config.toml
num_hidden_layers = 15
hidden_size = 160
num_attention_heads = 5
num_key_value_heads = 5
head_dim = 32
intermediate_size = 640
vocab_size = 2048
hidden_act = "squared_relu"
norm = "layernorm"
norm_place = "pre"
norm_eps = 1e-05
positions = "rope"
rope_theta = 10000.0
rope_fraction = 0.5
qk_norm = false
attn_scale = 0.177
bias = "none"
tie_word_embeddings = true
parallel_block = false
init = "normal"
init_std_qkv = 0.0472
init_std_o = 0.0
init_std_up = 0.0472
init_std_down = 0.0
optimizer = "muon_variant"
learning_rate = 0.00257
lr_mult_o = 0.636
beta1 = 0.93
lr_head = 0.00539
max_grad_norm = 2.0
warmup_steps = 200
schedule = "cos"
final_lr_fraction = 0.1
batch_tokens = 16384
max_seq_len = 256
doc_mask = true
train_tokens = 135200000
max_steps = 8252
dataset = "wikipedia_en"
Each number is 500 + 50 x the weight over its row's rms, rounded and kept within 0 to 999. Layers, rows and columns count from 0. Numbers have three digits each. The size before them is the row's rms in percent of the matrix's.

# v: layer 12 attention value, 160x160, rms 0.113, rows 52-135, columns 64-95
# o: layer 12 attention output (transposed), 160x160, rms 0.0652, rows 52-135, columns 64-95
# q: layer 12 attention query, 160x160, rms 0.0788, rows 64-159, columns 64-95
# k: layer 12 attention key, 160x160, rms 0.0817, rows 64-159, columns 64-95
v52 123:490451453454473418506471487490486432526476493471486484414476480489542452529436454456541507524597
o52 118:499527528496504449504352367562521562528489606475506543511443524439491500543510463563491513470513
v53 122:407461434506543497591526428574629504543514502454501489478471605597532595488472507539475511530498
o53 120:505552423542550491475458555500482610512477460540494519515478478488471527443374545591548502558452
v54 120:443447569475492543427493493500411448536453447555480545533486513503514375529440508555472497467508
o54 121:411491560513420513503568535495525557551417448520519527483530491450515457459561585536562408497506
v55 113:446416469488526557498477504526516518457414442480431532556554527485601510441514472528564545447530
o55 115:510558427496536473537462430511570495634517456541473521422462482486465499427466527498514543532506
v56 123:534479476470492512521469547443550475513459531547582458537535487544578525560505541426442449467499
o56 116:630606558514503549466622494524529475522569520583406505489488415521531541468455429453588507558478
v57 117:550600540577562469430516502510452556503550542519570505521539479551540471491441431439487491531586
o57 109:575518530539502501470471534497457465611410491502482568472491461540406463431444518518464525578562
v58 120:546551468421445619507486507510540473582431502453532499481461557500527474512459481528476475490505
o58 121:513495476528496551454473492518582501489506412454469605546472463492480494555405505531571520497479
v59 125:413495407541464548488562588559532535426473478528517464537472501409438507562467528456458490493467
o59 118:425602399573507516538516465461479477465483509477473559496519614590492541524568554487538538470540
v60 128:523537414553573442485514451436579459580475435467561496558491478595508519508481505512552499567520
o60 112:485478470447525539554606492510488417541529509484474492482604463452487485491548592510508434504557
v61 119:493558472556455444521496460531496504491490471574499504598549529471446587558493495462443561438467
o61 121:490526436579500439530478465458468476538485524449554597569457464496537441435509478468433493539544
v62 118:549497487538522390472506413464570524420555510462543543465476506439495536561573375507451526439494
o62 119:437575580516544509512495508532499495558396407464523501452541524433418406479486437471538525474437
v63 125:518442539484463490513492455468631488603524510528510569510557424586385500508568499566367449501438
o63 119:512516581443576556575430529529544437502544515406489513481508484580407515474486456396542608532517
q64 062:454440447492495509500566535489560505512571455449536473558493382446574561510566487483493581567481
k64 062:605514529520526541469508529539533436437454576513508495495473513426495382444521574531337454445532
q65 071:501466549465473475477467548479477580515614476544467536490421476433537619491481531537488565460427
k65 058:465521527517499546398491461539575460484498491540494476579503388368531486490572426548493530551458
q66 070:550538477440445543506429514372454560483479534470491578509483508540560507489443566521562575507456
k66 071:494488479556520472528435492417483598466518516424525491562576546461580481451444530476464547432497
q67 072:509505525510518505492491415578540363460384504507522368509530507448470484465537505516451486588607
k67 089:490524472436486512531528503452486482422499434531622591496455470516457488491463483542505432529526
q68 095:474516558561514538542501450505483523428402417458542452427561467531501564488567504516493542526465
k68 089:507410472509512514451499477438448516547478528540506404583503453427490546525594506519481511501485
q69 110:513517492610532661425472458557568496463436553547463460533501413422550451545584494549570499604395
k69 112:463540521548461506486452495509519526427431585427548491478564432529475422456524480442555459504403
q70 107:548530477522514472505525387465441522488433563486491589533503527507506420458549567538488520411516
k70 107:529531443529501487524469596465412477566485551464472508483549536528595415517428433396448511496476
q71 103:512517382495534412433462532394553452539573483454535457453517461520569517512528426460501487501563
k71 110:551606481590423547445482575401473546583427455535517562517472474503484530562534465519587524515540
q72 063:458471552509589475528511521525591496514544444529450375543524468436577591473511462491477521562545
k72 063:476495450415565536543560482491509498428446401507457547500489645554471524516491542504372594538456
q73 068:544473528607507521533538496425519493408596501517580378488470552595501584499503504451455606488501
k73 069:520534503464470500496364486539434444518492502459345472548503490479477596447489407522505447564405
q74 075:518534479522451560443525579472593395464467387473398468473519526630485453540520443449492554542533
k74 075:514505534518510497592559507506527522517516506527529416485490589495506540583585571519547490456530
q75 078:479490497496403521504452593520469523511542561535485529498474492448429457477491513486468449539634
k75 078:403568504396504521520491579493555550490460620388483554490501544562509493487447511480501451554471
q76 080:513473460506429488335578425528461401424423455500519512487472447504515486580527489468457471583536
k76 115:496490477504435513583453481557466553463455589514618558525491500475451507450411520503495499579490
q77 108:552529513521475595434566471473460567504550455405534483574447463521650518564453489496543564599535
k77 100:519520505502464563484470493588518513557492551563469522559510472405437436522477496630483516591463
q78 117:613465439507492437483402429463513508542373514492631520471508500596498503502569612452457400464473
k78 115:420480477579456476508562460445498417611527479494567493509503488455509498519532484499453437520528
q79 105:495383505526448493541458377474455495523490406471427584450581488431529486452415442482388446665498
k79 107:537496515464412568555549497598428440522486490513512504509477352443573510517457490463428414555477
q80 113:512572383521471521556412397478487544522455560509594494497478457460524441475562592593573354500512
k80 107:414594435417375518455526393526512579501474433471520527464430428468483461542574562430456462440536
q81 105:519536467483528507439554393557485568569464413595429504449397523512508538487466541515539479547507
k81 104:497491527508570518498455477607487459526473521592473516528469523526524422447482470492490524580471
q82 103:512537468465467509515513512473494539468462449560487546477481598474460593470506607443536436462593
k82 107:472478418444551477526520477435496481546477454489479423440468498455527503588521445442484445508506
q83 115:512597468514423387561514472627524465471543459609471536520414459586464511466582486501489542529526
k83 113:513492519471460511476408557549477441488538414545568508489446457543440469509517580477483465582519
q84 096:440523415519517558602596591457505451621553436484475603530547523460518453479487458598552499532542
k84 101:416587464500569544558510586516485505448511462506472515484537495553542452452499453543580517492555
q85 117:487551522491564493538443435491496493535596474547452501583470564553580509510454578459502483460425
k85 113:485489581555462448489505539470592549514653455578374473490562494548508517454486560434494479524465
q86 113:570506525551473504524469534418367512394522521468534393492514453448517464586510466614498534554436
k86 115:467457504524461546535521601483499452394491496440473477485532506437475471501500398590468535547462
q87 105:409428462454409456474513455490577403495608470496534489495438486580506569482547535557538466497518
k87 109:500462482404556467436468456469530509453575490496541550457493477589568500552443519513531507519598
q88 104:468487495484534490486549517544517548456542492509508579541463535496504388548525514488529620512492
k88 104:490420600585579386548551538473430470487542526525504542573469506570570484528559520541451523396597
q89 103:534516469467530533545382490492447475513536521479451579492443519547446610604552486549490471497569
k89 110:438480489485391527481513442469419512477564470507462535504561473517454534548515475572453462400476
q90 109:515486529502442480574490425434431531427511540539478576377485483537444510574438472480470503410391
k90 117:480450542455546559399492453524461469557454546518491479484520479428487607442489427490442497443468
q91 105:515362495504587459584405433453492570530523493579555502536515520481540513482510498540518558467506
k91 105:474406444400570497425524525475509504485468515550497562490509501525462399568431412473634579477478
q92 097:444534524444460463457495533453469574494429567530500508475518511532534563498475448473563458433462
k92 099:479401543561484513420533425492433480516514471514509473535411508425580470479545472511469456490361
q93 102:556513469547513465540488510533462447581468514502487479418620500536501451435513596453546511557430
k93 115:564545487595404464512565484451478423471527435407474493507529473456505439534452522534517534513362
q94 112:456459573582441466472526487482428550512504454552510581529583478401484473526544570565465501523516
k94 106:432502480467525506486332421365551474553524421498470545395479487421524516495525458516504534486429
q95 110:535422526463458535521534441454496441482523469562534479581440488482506563520487560522400444545503
k95 102:556553550483554531563424492472598539418443472536514467562444552512514481438499560557472551441491
v64 095:507454518468549389555487477414481509504528554509489537462617457419479590482507504547529529496465
o64 091:557476524505479510518492499529594456575532463480514530558400501562536557559478586507430474424484
v65 093:520551497450431446496455560515437477474551476469626559555452480548514421495467535529467564406451
o65 093:506466462537432461495579494478474472549547526575446481422572481563588558468474506464386463584559
v66 098:470507465522382498473462446509568450533439450539636501474519480480520601418504498365437520499494
o66 091:457545498498527537522461532510505514454511534488413491578471480529541441468486434554528635626537
v67 102:480479551501522419412527460393544453480475490489513417521503513581432497482485491534492523452448
o67 098:497462480496512561431478536488506573468439501430412541495471446467508467482563623535563485563491
v68 089:493484504477462424499479512588543544361470581510565448467587622548472646532497372571491572498416
o68 090:573491519471512507481475563427519539583551458519402439482481453504456449475583480497467472497545
v69 092:449515526513475456413589560496512476503429425437441574440514479494545419558492508560463419461523
o69 093:497542459480474563591523449505492496538558556529509598504533488438569502485423641432489517503464
v70 095:571552482537542495529462491528503446585536534429539546523472533453448472505506580481506562529540
o70 094:547449528550473592473500458512507545464508604581443499486483557499605547506507465498389495477543
v71 098:485428547393506612496519478397493439461480377524513546433486554552497505526518514538545478404488
o71 089:428465494523501419540434542496609574532466408554527482556607457549497449529528498394481442535557
v72 098:488466494540465523606429481450525557559500470505510621395566614498465469452420567428460539481510
o72 097:530553522525464506468532476570510436480483435470545478526402474457542527574501405561509471553482
v73 088:446531486515533442591533461478478471538449485493490552546441586463466485487540529475532570502499
o73 093:560461533388517455464552567538505552448469454523584444436422497458527524571414471565420477466451
v74 093:579524450486531472582536625474518513508570532519414458537485500536430427444451561474484488465399
o74 090:569513475449469481461552470498480541432419505504533431423502472462515583550548460544511490529501
v75 096:535541510506511478480458472437459398544534510505362497559457515511412484481561510440572538452488
o75 091:410545529436410457457501444537555532477408558459617572560516495476546507486464453522538535537496
v76 097:547527465506495424524491600554493546489590574543556605443450530558491463453550518521526450501489
o76 096:516496427525503451440590536513429476493545459429580444376519522426561549497463387475509501545506
v77 100:431517460445570539489522560477491400535482580528475543592497489455514487532494470538608418469507
o77 098:444496601444561541604531465473490451489502430516483522434501594582483444467500521479528482505536
v78 102:535544434542455477546497488524500441509535480535461514577561563550423461449457531449555475468365
o78 099:565458507457519488437431516460483485507571512492577461506545396491568473532545548560535522510505
v79 102:419427422440509510414518391525494394403507524490548419613540574541499520456526472483426559434558
o79 097:493501542550531560517400533543409573513432490468474454470511454562442481423508515535523486661476
v80 090:515476463538485575510488578499475499461502581578495444465386395498577555507465537571421522471449
o80 088:488444487459494445561529468445502511533546490472456481458503565455530415479462513477577487501485
v81 097:571421466499507520513454483512485649533399548483503529510543537507448580569536523581550495588543
o81 093:573523557381479436597492556482538503567586516465555554546377496460513431491504608454436475455506
v82 092:532493426523556472478474455462567516523480578520396567452528501497493511487401411488485466466418
o82 091:535501549496503557652394426435520541494565476593492529526442448486447590506560541574499531385456
v83 099:502492529510529436515614452521423534489538611465498434530500411434556502532503571544561504475487
o83 097:540524533552484484422482455528519482490492555484550523508493559519436552484511502533483432518487
v84 106:533499488490442441542486514537466572523495575520512517467499544515492627539487549439484509626448
o84 095:531461487535559576518543450527579419494452469498512510538507497537534458540488455426458498436445
v85 101:566472542465484518481563479549549401533474368482430453469472520545487473467550498518577544518484
o85 094:471503403549528473508459528523456505447484571597537538483485453557509394501498473479595507556491
v86 086:595543586526450528536481492539533444527443451541468443549465593484514631411512470549504491486506
o86 081:576465499545477436550499507433499509474499540480502534488485419538498449522512499461500525493460
v87 097:505492454504442481488570558526437455505534548536465586433508502488422571518517535582433581546461
o87 100:506505506501544476539417537493497505521560486511571487446477465503509532541544514566526507495473
v88 088:472461398497455510463547540503514503533473545461562442398457492440586555509490507470519423547507
o88 082:453574560435512534438514486570539480569530480673475500556455454565471550455488439560535552476506
v89 089:482539576530461618460448524492465507456510417500530528435493500486513564545511529511486553452440
o89 086:519507438465553479645480429535472525511490519494394485520532524506594508449484453399448502509566
v90 098:503543513506481514603526457383501445412530515522510534556435510378533452500456422572598439424474
o90 094:474491538462476465525465375528429449500429494463548492410576564611457480510547490516518437476514
v91 093:520569516465453466480516569434540505512578478494434556507423430566576473416592458451564510389577
o91 092:478471484586538468527459508497530593536418532517433495396491524437411427448478439556463478511436
v92 091:550453482485415453536396469511502458466492503491500500389449432509573423470497603458518442486446
o92 084:403550521577499459477555559490525509567565593409448539500440553526552611505513415538506530450529
v93 092:510518488415488575600520510503506480511515582498500539470539419542555535462485386467471501487556
o93 085:542491536479421606582479460479476509509547497477456484498546456468471500442588478484572399560535
v94 098:510414554519456525492493526477502569450515409473492513485476529385482477540519509437480544479515
o94 094:576462478515547482393522403441538535561486530544458493461558441591556407465462522488486528509495
v95 089:530594468472454448576520516429436437573458469504580467484563528428534403511539472489569523470534
o95 090:481448432495507487515555419513514573512503432537418490440549468486530464487497487420451521513430
q96 081:548419523437629523602521486508547498441550518462614468506535554539496541548506492432436507523533
k96 066:519543476454481592488568561554473472488453437443485510587561525462542521463448505526478584453468
q97 065:403363541459499508581549537355461530491409559512454461521495560475495533564483496487510497496503
k97 075:472567458509451538471550419488467646473467486472448498538493537498501461511482453505476528527510
q98 088:532442591524527475581422596496539491482535538490533475569455546448512482500449478606550595527426
k98 085:509529468437517582503499496507476580573480498468476387549525422480469518460517457464512473536482
q99 101:410532447521579502407524518459401553504447456586470517425519395505470460433586563517550463408451
k99 100:527583499542602500552476497483559427512446381561498447476544405514526475495589493463479522472438
q100 116:584409530513438556537467532491617520453501530466470560542472592532525507559498439447510584573520
k100 067:495581528584501495586468497473507497478558502655506562433554485503473517494496504550487432513532
q101 097:567479522553439480519504488466521604513497581437501546462520493436586468435377603508562507498386
k101 102:464395490450544547428466501473515525510470480509470484609620517497467535447596503533521514518520
q102 091:506460508494484595619522502478471513457465493511500452478436479531388431593543467504461493479479
k102 092:484528498486568476562480457591536510525474372473427465563454599600524506475500532416498444449517
q103 100:511543501451475481485505458582498475585479551526491495493575462507458444436513606468503472510446
k103 092:434534491466513422480487435514511424506482553553450554462468555555509597525500561509534417524422
q104 072:354464484460436539446486548488495500419435417532497455555502507502517541488541543523480493591561
k104 075:494449554539608495569524497479505527524419542454531575535312544497517496557510456558425579598472
q105 083:494434532501504513484513574469514508437475536491496462552566547558589479543479413547460608562519
k105 077:468413499475467516487526461490443492510440515477493460586449564570502407598503376563403580536473
q106 084:412542500525494485521464508505525488511521426383432471476493527621511400369473499510435564482499
k106 094:519560434533590508466458489564528424486518492575480587449494456508509522481545488482524482416472
q107 093:509495437527498542531458471556453474568447461565562493503508474540479478482550523540490464585520
k107 108:461498498572413531599469573458426584485565588497504466446552471450530537504462442530476505515527
q108 071:531508445455510551490492538427559535394494542501474481457545574543539543572461489543520546520462
k108 132:454541478569526534534451488637582410549518382554515514463501445484469447489577598494543483469509
q109 095:516620481509487575355540532521550481421478530517472491503595455563504444553456475554500514534517
k109 092:523469524502590521518396478419529478414551443499510491543462576509373533577504399574547446456429
q110 099:489475462477519436506466530628646404451572592556527483506558582517419547457478577435475529503524
k110 097:538572545579405488557467469435461472590447499384547429486526586448525520468593520413488505468469
q111 090:504411570625560563470509554477570524542521541446500551470460509485560395612539429513499480519553
k111 095:514500404591560525509491488552451432496515486447478436510463523514549548516456441475449451567470
q112 099:519500585610534558496630588504495429568486552473380454469524451421588497505479457417471598540483
k112 101:449503479572606423448400525463456505470502599431484504567532490448545473552495483495593498489511
q113 098:500448454609481443625441459531472471563495484547480481455474488406551501478476502492386460544514
k113 102:525483458485443538562466514522485558493646495485520544432541507450508543479551506443483466398494
q114 097:453530433470486514504473455490555534489497426550508557571519463582428439492472534461531527533548
k114 098:533476521548603589505464541524485503453524460498536534630510523541512541453483436522400431558515
q115 093:531430482533498442473484514475481556594529455563544562499490547439430536589524543510479403475457
k115 094:495575528457527421532493520523519445453493500531424603437552464515505517524468516495466501444484
q116 095:467528431542468488476502448382546627609520507562504541543479525541554466515650474526499538498515
k116 095:405569527458380476454480514514594578544477504461498521501512493486496483516463513553447598449501
q117 090:518576487521599531528461491527502457492447553516445542543574568535556581499529463431512434440402
k117 094:432489530438487520565503424471487435442495581454513487462379446592504605464492460456402464521624
q118 097:423367528567467572467548480525481435510516542542449461511509538586507440425393470518488563488512
k118 097:503550538534441505462489506496503527469425514523459425484456522533542568525500461515510516508538
q119 102:574489578525534426464571505506545479471499423578461463531482509386489421562560515491513451487547
k119 098:448476432545532477498534558475479522526474547509561391500528508466484492405494481526529488502431
q120 098:480456456510621505427547561432421548564522558489528502554534540518468550584385489515482488467541
k120 095:475490542487490477448493478517547453478537457517431455500455486451523490511493481627561492520461
q121 096:527484520422436472525484492497562442544504484534531485434440536480546524576419483466538532496523
k121 096:539407583515490495585516495579407540554443447472474420442474422442552518593548431539509553591467
q122 097:541501546455578475407512501464533552470481565534528567544561471446478572577463384484503489454526
k122 090:450558600523465539450525502524497478548470444547404521529427492394501568532552532511476519584394
q123 094:387414522507394505538559563511521480490582535521488486453542535477519476569552465590514557536546
k123 093:440406476456583447551452498431487536527510513565452485549501507498530629462460469501522580590453
q124 091:586430472503645414542547514509501522559336512483594511458494519574416526488550506526606642507466
k124 090:497481479467493479465529558512605394447440556435634457534500521542524499364453439519523551484509
q125 089:472532471487557509483514528544553535578514479515414456590487524466555552429436448441502441454434
k125 098:497433498492519513380468544526506530568454562558531524548566531497550439478545454500489586551532
q126 095:467506622435497449556452491423441523595593482479552452548523470478554445509463471514533549585461
k126 087:517442466517476515521482417540451573446502457555507521506566468479567374544404462572452450479556
q127 094:539388498503549580418480445494543523431494552500573495519526530503414472614478572514465437514579
k127 090:444537473527432398536458534493506583441544470448571567422499479507472524460530436542623490427450
v96 089:534528511544525582503430523540559566563466473517539505532571506547450431507460569531498607482549
o96 085:465569495571555427564517474481542511517496471371542443369494494468480491472527495541512439468508
v97 092:408476533408472563408515470523588495499421463538507527481438449475384472551512510582502466414483
o97 094:504495541451432586388458517478534518416544525417433578542454439489583485554527506487514532453424
v98 103:505552508445536468468605452536519374461488454475503440523412501575419440453419474487506521505542
o98 096:532591492369563571463525482572534591486489549439424500552462479473470564495394445420452468491549
v99 088:472475503439549406517413580433617477515552537485414501524457402515418489507481437505537498581465
o99 094:401669434517449475434452503451520486495578482413515559491504487511491505515516488411499489392573
v100 093:470549482490551451496491502536525462469515499442408444520536472635428461533515440496565477488479
o100 089:518503541457498476439441440556438485556492561512556530537407498569445471534462468542534538394584
v101 087:466531494542433406500414426565592557512532471519527439513480487501544498502565533507548548460516
o101 090:426556467526463573507394479555501396437539369550594516467426452559460529498480522448476483456562
v102 096:439476485608472457437629531478555481463558471483519514506463517439475569540496501558538478421466
o102 099:553430553557490573597528526512465468490400551456552561478443458515557505478534452574577581507536
v103 097:523530504470622482603553500530440463469538525475632478559501518486499549439496492474570503487455
o103 095:556435455496594502597551592420502472558517439543477573430520490526524512445577541529531516511448
v104 096:532520409458544548571428544497533495507514450505560491545455556501477512528441453525541532405515
o104 096:482604547633554488445495440593443491530569436447495580501524492518516497489491493473443431431525
v105 105:497455528519521518491517564649543453425469538555424461474627483561503488499464510462476507417461
o105 098:461488464430597571457554465429502530506497545497587526490490599494500455459588517422487484415481
v106 093:511469512501401503488410539496540379473601516474500484444564567522494513511542549468609513521480
o106 092:504483504592414468509445488471530511541437486499504543534443526566540632539514536602453473561436
v107 090:513516493527579438478443530513492505582575531528462525513380455512516488511454435456424490430432
o107 093:453506480444558516469561544522505436402529545549530577377528505463448419501433487523624577440380
v108 097:416498542470490555600574538467519526535428415517436384542533543531518491493488436548497456557409
o108 094:487539517516572531453488496493427503429534435598417341485494451536467611415508506485532607468496
v109 089:527481487442530563478468529553461538501489496452593442522514590539534547568545539518593549560523
o109 092:509525463535544579445527456533535545487525526576549482479539422481507448471502509558588503594525
v110 089:583502530518531514456547576509457548428575532503444567490547480487509508473525517467453547381578
o110 095:522464485460528445531499472459509577518515497462620510494439500525522534546551486549511519539512
v111 101:457468482479494465495404554444532500501611490565546551453503504469584500530473593447449535422516
o111 096:479480546501537494576534519378501513562564471551479469536522517458541514481403505525505560513397
v112 094:483524434496502470516518616495554417608602517533486492519530485523500582431524529515525517501507
o112 096:479463471561483465529519505480574428591553445570459485577574498495546562547477581478539536447555
v113 093:425519531532547520533533477489484453480542432493446421524561452474467570485410484466513557570481
o113 092:475525512499481492547582490459513387553506425427457556571470484412450554441482467558486520483516
v114 095:477487435509424553597621440487502525518405477498484481429475466518472505509503540489540565521504
o114 098:502550413488394478497483550493390476516564432483433515468563527517575473552419495449571616473515
v115 101:401495481489466469553518506477458458514468450500544462490592497466527517382523501536446518521531
o115 105:511487463452490405587480466498507529456548457508536420523496450496505581435495560473455503556463
v116 099:467381496622573539388474578612518471459462557549453532479633521520509499587495534471539383537486
o116 101:421436503505475495505427535515581544406470518653461565491593485512541497521480532550523413503518
v117 090:466445493517505412511432552630410527470517410509513481490518484462487558380514485493350615596534
o117 097:486360528490455372544509453483548553502608412563482483524403479556598503472463527441449512555590
v118 099:573425504577497415532506470482503414459583478499517525411532536441423501382518487549545459480421
o118 100:443512418493484436620456605429524599482489508440505499453483508532551401454486570477463543515503
v119 095:387431461436473587446499524492576508542551523496484484468480562492524464460544515541515527493525
o119 103:483563468452507445454521499505514493488534467688499520498560457522583481453572476561554493576509
v120 102:460532510655455499469473503457481477535467529491457584498482483451616595453503456423568578501456
o120 102:533395516468420555528491548407477456583464509499474517394485511481559521536467508486541455551496
v121 090:594533427583549481566485445513596500541429407500541434533611515582527517429477445563484551597529
o121 094:447513446557440520475517514502523531430489490490433496511425588480470512421589530431547425444584
v122 092:516565497418532588521448538550604504464541452495446486549575496488523525471553647501498531488508
o122 096:450518556462462494566521528419638470531570425494463483515463523518492468485444541609488495428550
v123 100:573488527585570499522461523553504497465474581543502616488477574517516502461448496536526523532602
o123 098:547445518578531425476420516477455491447508536447567506520495519457529487547451537516543461522419
v124 089:496460576387444508531468390469524524482447460507538439524530524548439551524472455446434505549568
o124 093:483554517515430502542477500471420541519499573426463501416488498501480593538526474525527459463510
v125 093:527537532532542631558393539440458444510530446535535516512509467568510424427515495544461508472552
o125 098:590590474518512497491581517502488462511581476550509471531521529470570485595471443540441483466548
v126 090:586592470647561397459531507537435639478502444422482474457492487519538460459522469554500444578463
o126 096:445455517506524507518478468592430476447490488441565405513444448527516388495508455484478532580525
v127 084:475466363520516459499464418526430507469459523496502445489526451576540469548430440384500498505504
o127 086:535497471515609488477558516519456494519463514545535530354484457545523491527533447567538463457560
q128 061:508491449502481558532488497640519506429488544467456498441526420468448498445494468525422460530445
k128 066:479544533534520551318582508467447517570487452544413524420523571488521424467506436504479460443469
q129 069:458474497501500465353486484496558529519493445524501534560527448513495453557530533479550566505487
k129 073:551557544546564481596527485521523485461525481563451454489480511471475492510527401541555440408574
q130 075:427581557509548475594572570455499517511517446517416551441464535582456495498495476490391579476434
k130 099:516572491480488376443472486501465513452518551447488404442517531497479430410572528474459496421540
q131 088:497512560497532542656414542420558612518530496466531591571435525523433497481422546583594536462544
k131 115:517561554534485426403479444490512528448475460521504436470516506547450393472572562530506535497538
q132 086:531539417483390453575463436581483477443530474591558491572441526503339540486508531503547496560563
k132 139:551471509465472539581526561505540489528559521463536558531479535436477664535423468433498509601511
q133 088:493495523522552530596462476421509539449508433496543595586334565593502455431439436538397527386525
k133 104:456519555564567535436435481520507534522460464530502532531420547488547424467550494495431506467613
q134 092:458449448541474412564489515471563471489525450494546413473523462650496522386416445499404419451620
k134 087:503489556445518503499637480492502393382457469394490564545459428469459528475455495495513475461509
q135 090:538544518558542505554531536485509357447494454546501391441545450482574436518477446541495562568521
k135 092:425439499491523533493541562498534542477475472433510540572539437465504526468467392511607532583431
q136 074:541409548568485576509508591383504513498447490488630559474430547564451527462568530498500458493527
k136 061:529527529443588530416483568551527376509490399557452537479486514571546471455477460496480437494531
q137 081:529413498498447472467542479476511512516475613532562508604454559471444539565477593524561444467528
k137 077:457484484422566573479474484411525512499446422493472534523556552585491495535503526520521502520538
q138 090:543506525551389479461557506535493456542469422449445453489539514611560507500506462475429522568479
k138 077:615479483524501523584422523578602476531476465559513437485483558487517445509601544504574497411497
q139 093:496516536555494545509517543516494506530447444429446540482568463549579471562642465462494563524447
k139 089:470536507580600442494448469521477515523416513517533477491509533560538492470571579461558378458566
q140 104:572421411496473498502448490453454518527537517533517493579435494453555495587453493458549526531567
k140 075:400513476484564541530516508421442440494464430523424511504502435515437536550559544550554479425552
q141 094:499429620512481540556436505502522530519507561465397554495531440562491355467425406493458657530434
k141 099:446524388459554515484468543461524500466557487553424528517569463564450513521474564448493584532437
q142 089:516452511500479480582446477555499596531511487522562482429500483569549467455549493450581508459442
k142 091:507490538596388524505507564581521534474531459527529472406545426490489502459540508466487457491460
q143 099:520461488554484471541525399468546597542453616549542539504527557506450493548588508556529506455481
k143 094:555483470465482450422570455507492504557418498576406521535557567607498441555557463527557525450604
q144 087:480481550443555607555454464448492523520490495454472469494541539545566463533449426503518506589486
k144 088:456480600484491516582426521469428492503587528526474507469613514515566440509488367574563616522537
q145 093:527450506492443449526570536520560454497629498478462533517527394488480521534458568454519605446536
k145 093:457445524433446491551534541527522432514486485574512437479461513515481558421477530501499506509539
q146 101:469510536481509488490565477585475478502439558554505545464526533584508538486497551516444505554412
k146 100:543423607443502501501481454519530444469524645473570509357485555434517540449484500445398483454530
q147 103:456507498542618525490601497467440517631442524579487515484558477472578515536480455530581470516476
k147 099:435504495564467487401481532566539468449489492568374565519522484549544539516481572563511496534510
q148 094:567437494497415477500507399417522493456506465499491542455478547466463518449489458448542453504394
k148 094:501478480483545479504503413546489563465594530466619559588511522548478460435413503531529387500539
q149 093:447543502521460509549530479420452515546527451545460510455500474576464506456452575513588397494558
k149 087:490502477405461572493527523581635563484463385461450472539502506477537438477625562506505444578416
q150 095:514409579484465537373546505450536543446471480410504476523514556564548559532537457503538446478461
k150 091:550505507472476436555452474573473608534547419542423462532536459488524409483458481445580567540549
q151 095:565575438497517476500408489417468443502512602516474462409553458454462419508513496462509472456554
k151 097:462488407496473523538513527546462497498542441350510562530639605518445571600500500534454568494591
q152 095:554427516518526545497515427502474506498452525455464531568497537526532442412488556601485512454424
k152 095:555493565555523493561490512448511567561490455506428541535470527450503444423562569464498518458464
q153 096:482546491425519468484480539480506455504506463611397523460523476497511574405495498408517454511428
k153 091:567473505423472462473587473470482519519501570451464460542514504538500626550458557418536482487491
q154 095:581468532561534563539479507411499522502548487470460494531431445543593528504508532458520545390568
k154 097:525406419545486535502570467535472513476349455613528513526500499496455582563505582546534492416578
q155 093:603549483617415526507511481493518454475501472571432468509498421428485424493487488495490439572559
k155 091:439534412478548532476478498521514520542489439437457532522532485465497483435448531541516531482456
q156 097:498523512560467555375424517606501479465501539506443433496522415491454427518566572556508522549424
k156 104:477523526454474599469479519447502523446501591481464503545561377564463570606534473447537518496451
q157 100:476528495630463519404489558486520534502548495442419465555596526444415465539500451565517525468568
k157 099:578529453612491489487499505441519518564476486520477466515580465517474562451521463504560511530498
q158 091:556477492552447466566402346581482525542422374487498420486471494495522503477535548516509496502524
k158 095:438453488474474469597534515514484492531560406510532540444422458391469524514480535473507465464471
q159 092:561490555450576442487540456488493411533579490535495564490526505455439394529472499520432487491489
k159 093:502562501437512435416487456500489409525553537552436499491450524531498482501505449430452476467464
v128 094:559456577551503434591504529552516489489544525409504435500551512520482431519552410479449540510428
o128 083:510500556471531486534535489525537515546584558598423564496483507494460571456493567484451537496530
v129 090:473534472535454414536513437482461560442433501512557499489506411456478432516507461537561513545405
o129 086:483466437492511588579569530552575505480488404609492499534400556553474506485433523508361609386480
v130 092:450493523463606476558452474473435457485529442493507566482473544627440508581517491540466528541476
o130 094:506383529542468429526512581527536465525635466573498476419538547401523569527559536556515520482459
v131 090:523468501518546535507552484535624545377470533422465467505484434472528515575380479513528451484492
o131 087:394586447477427445562505465540497591541508485560492474454511550479440478465569552600535523522552
v132 102:509451394526432490562467524521513547470435517585522499432475522495608460419449468525527382500492
o132 094:476499531544420543611435441546482520563390409547487459445481462520496466529527457488534527518422
v133 102:448482423469459490450478516468408494417377554483495545513513489413505511520497410501515457482575
o133 103:509495509547468566499495499458617459549568525535499581531521384515553490419470543468507559419479
v134 092:517512515482483478571450454488451528451486636518531467474501518480519520531506438542476522479507
o134 091:436545531460517484493485500489508523561553451470484546599527525530490438481486596447506565499523
v135 099:561528490477536548492509511575419470498651512569519547457519522577445511584487493510442493472502
o135 097:509471509503495441487570585453480546524574466478476446513436571418555545426410482512465518473471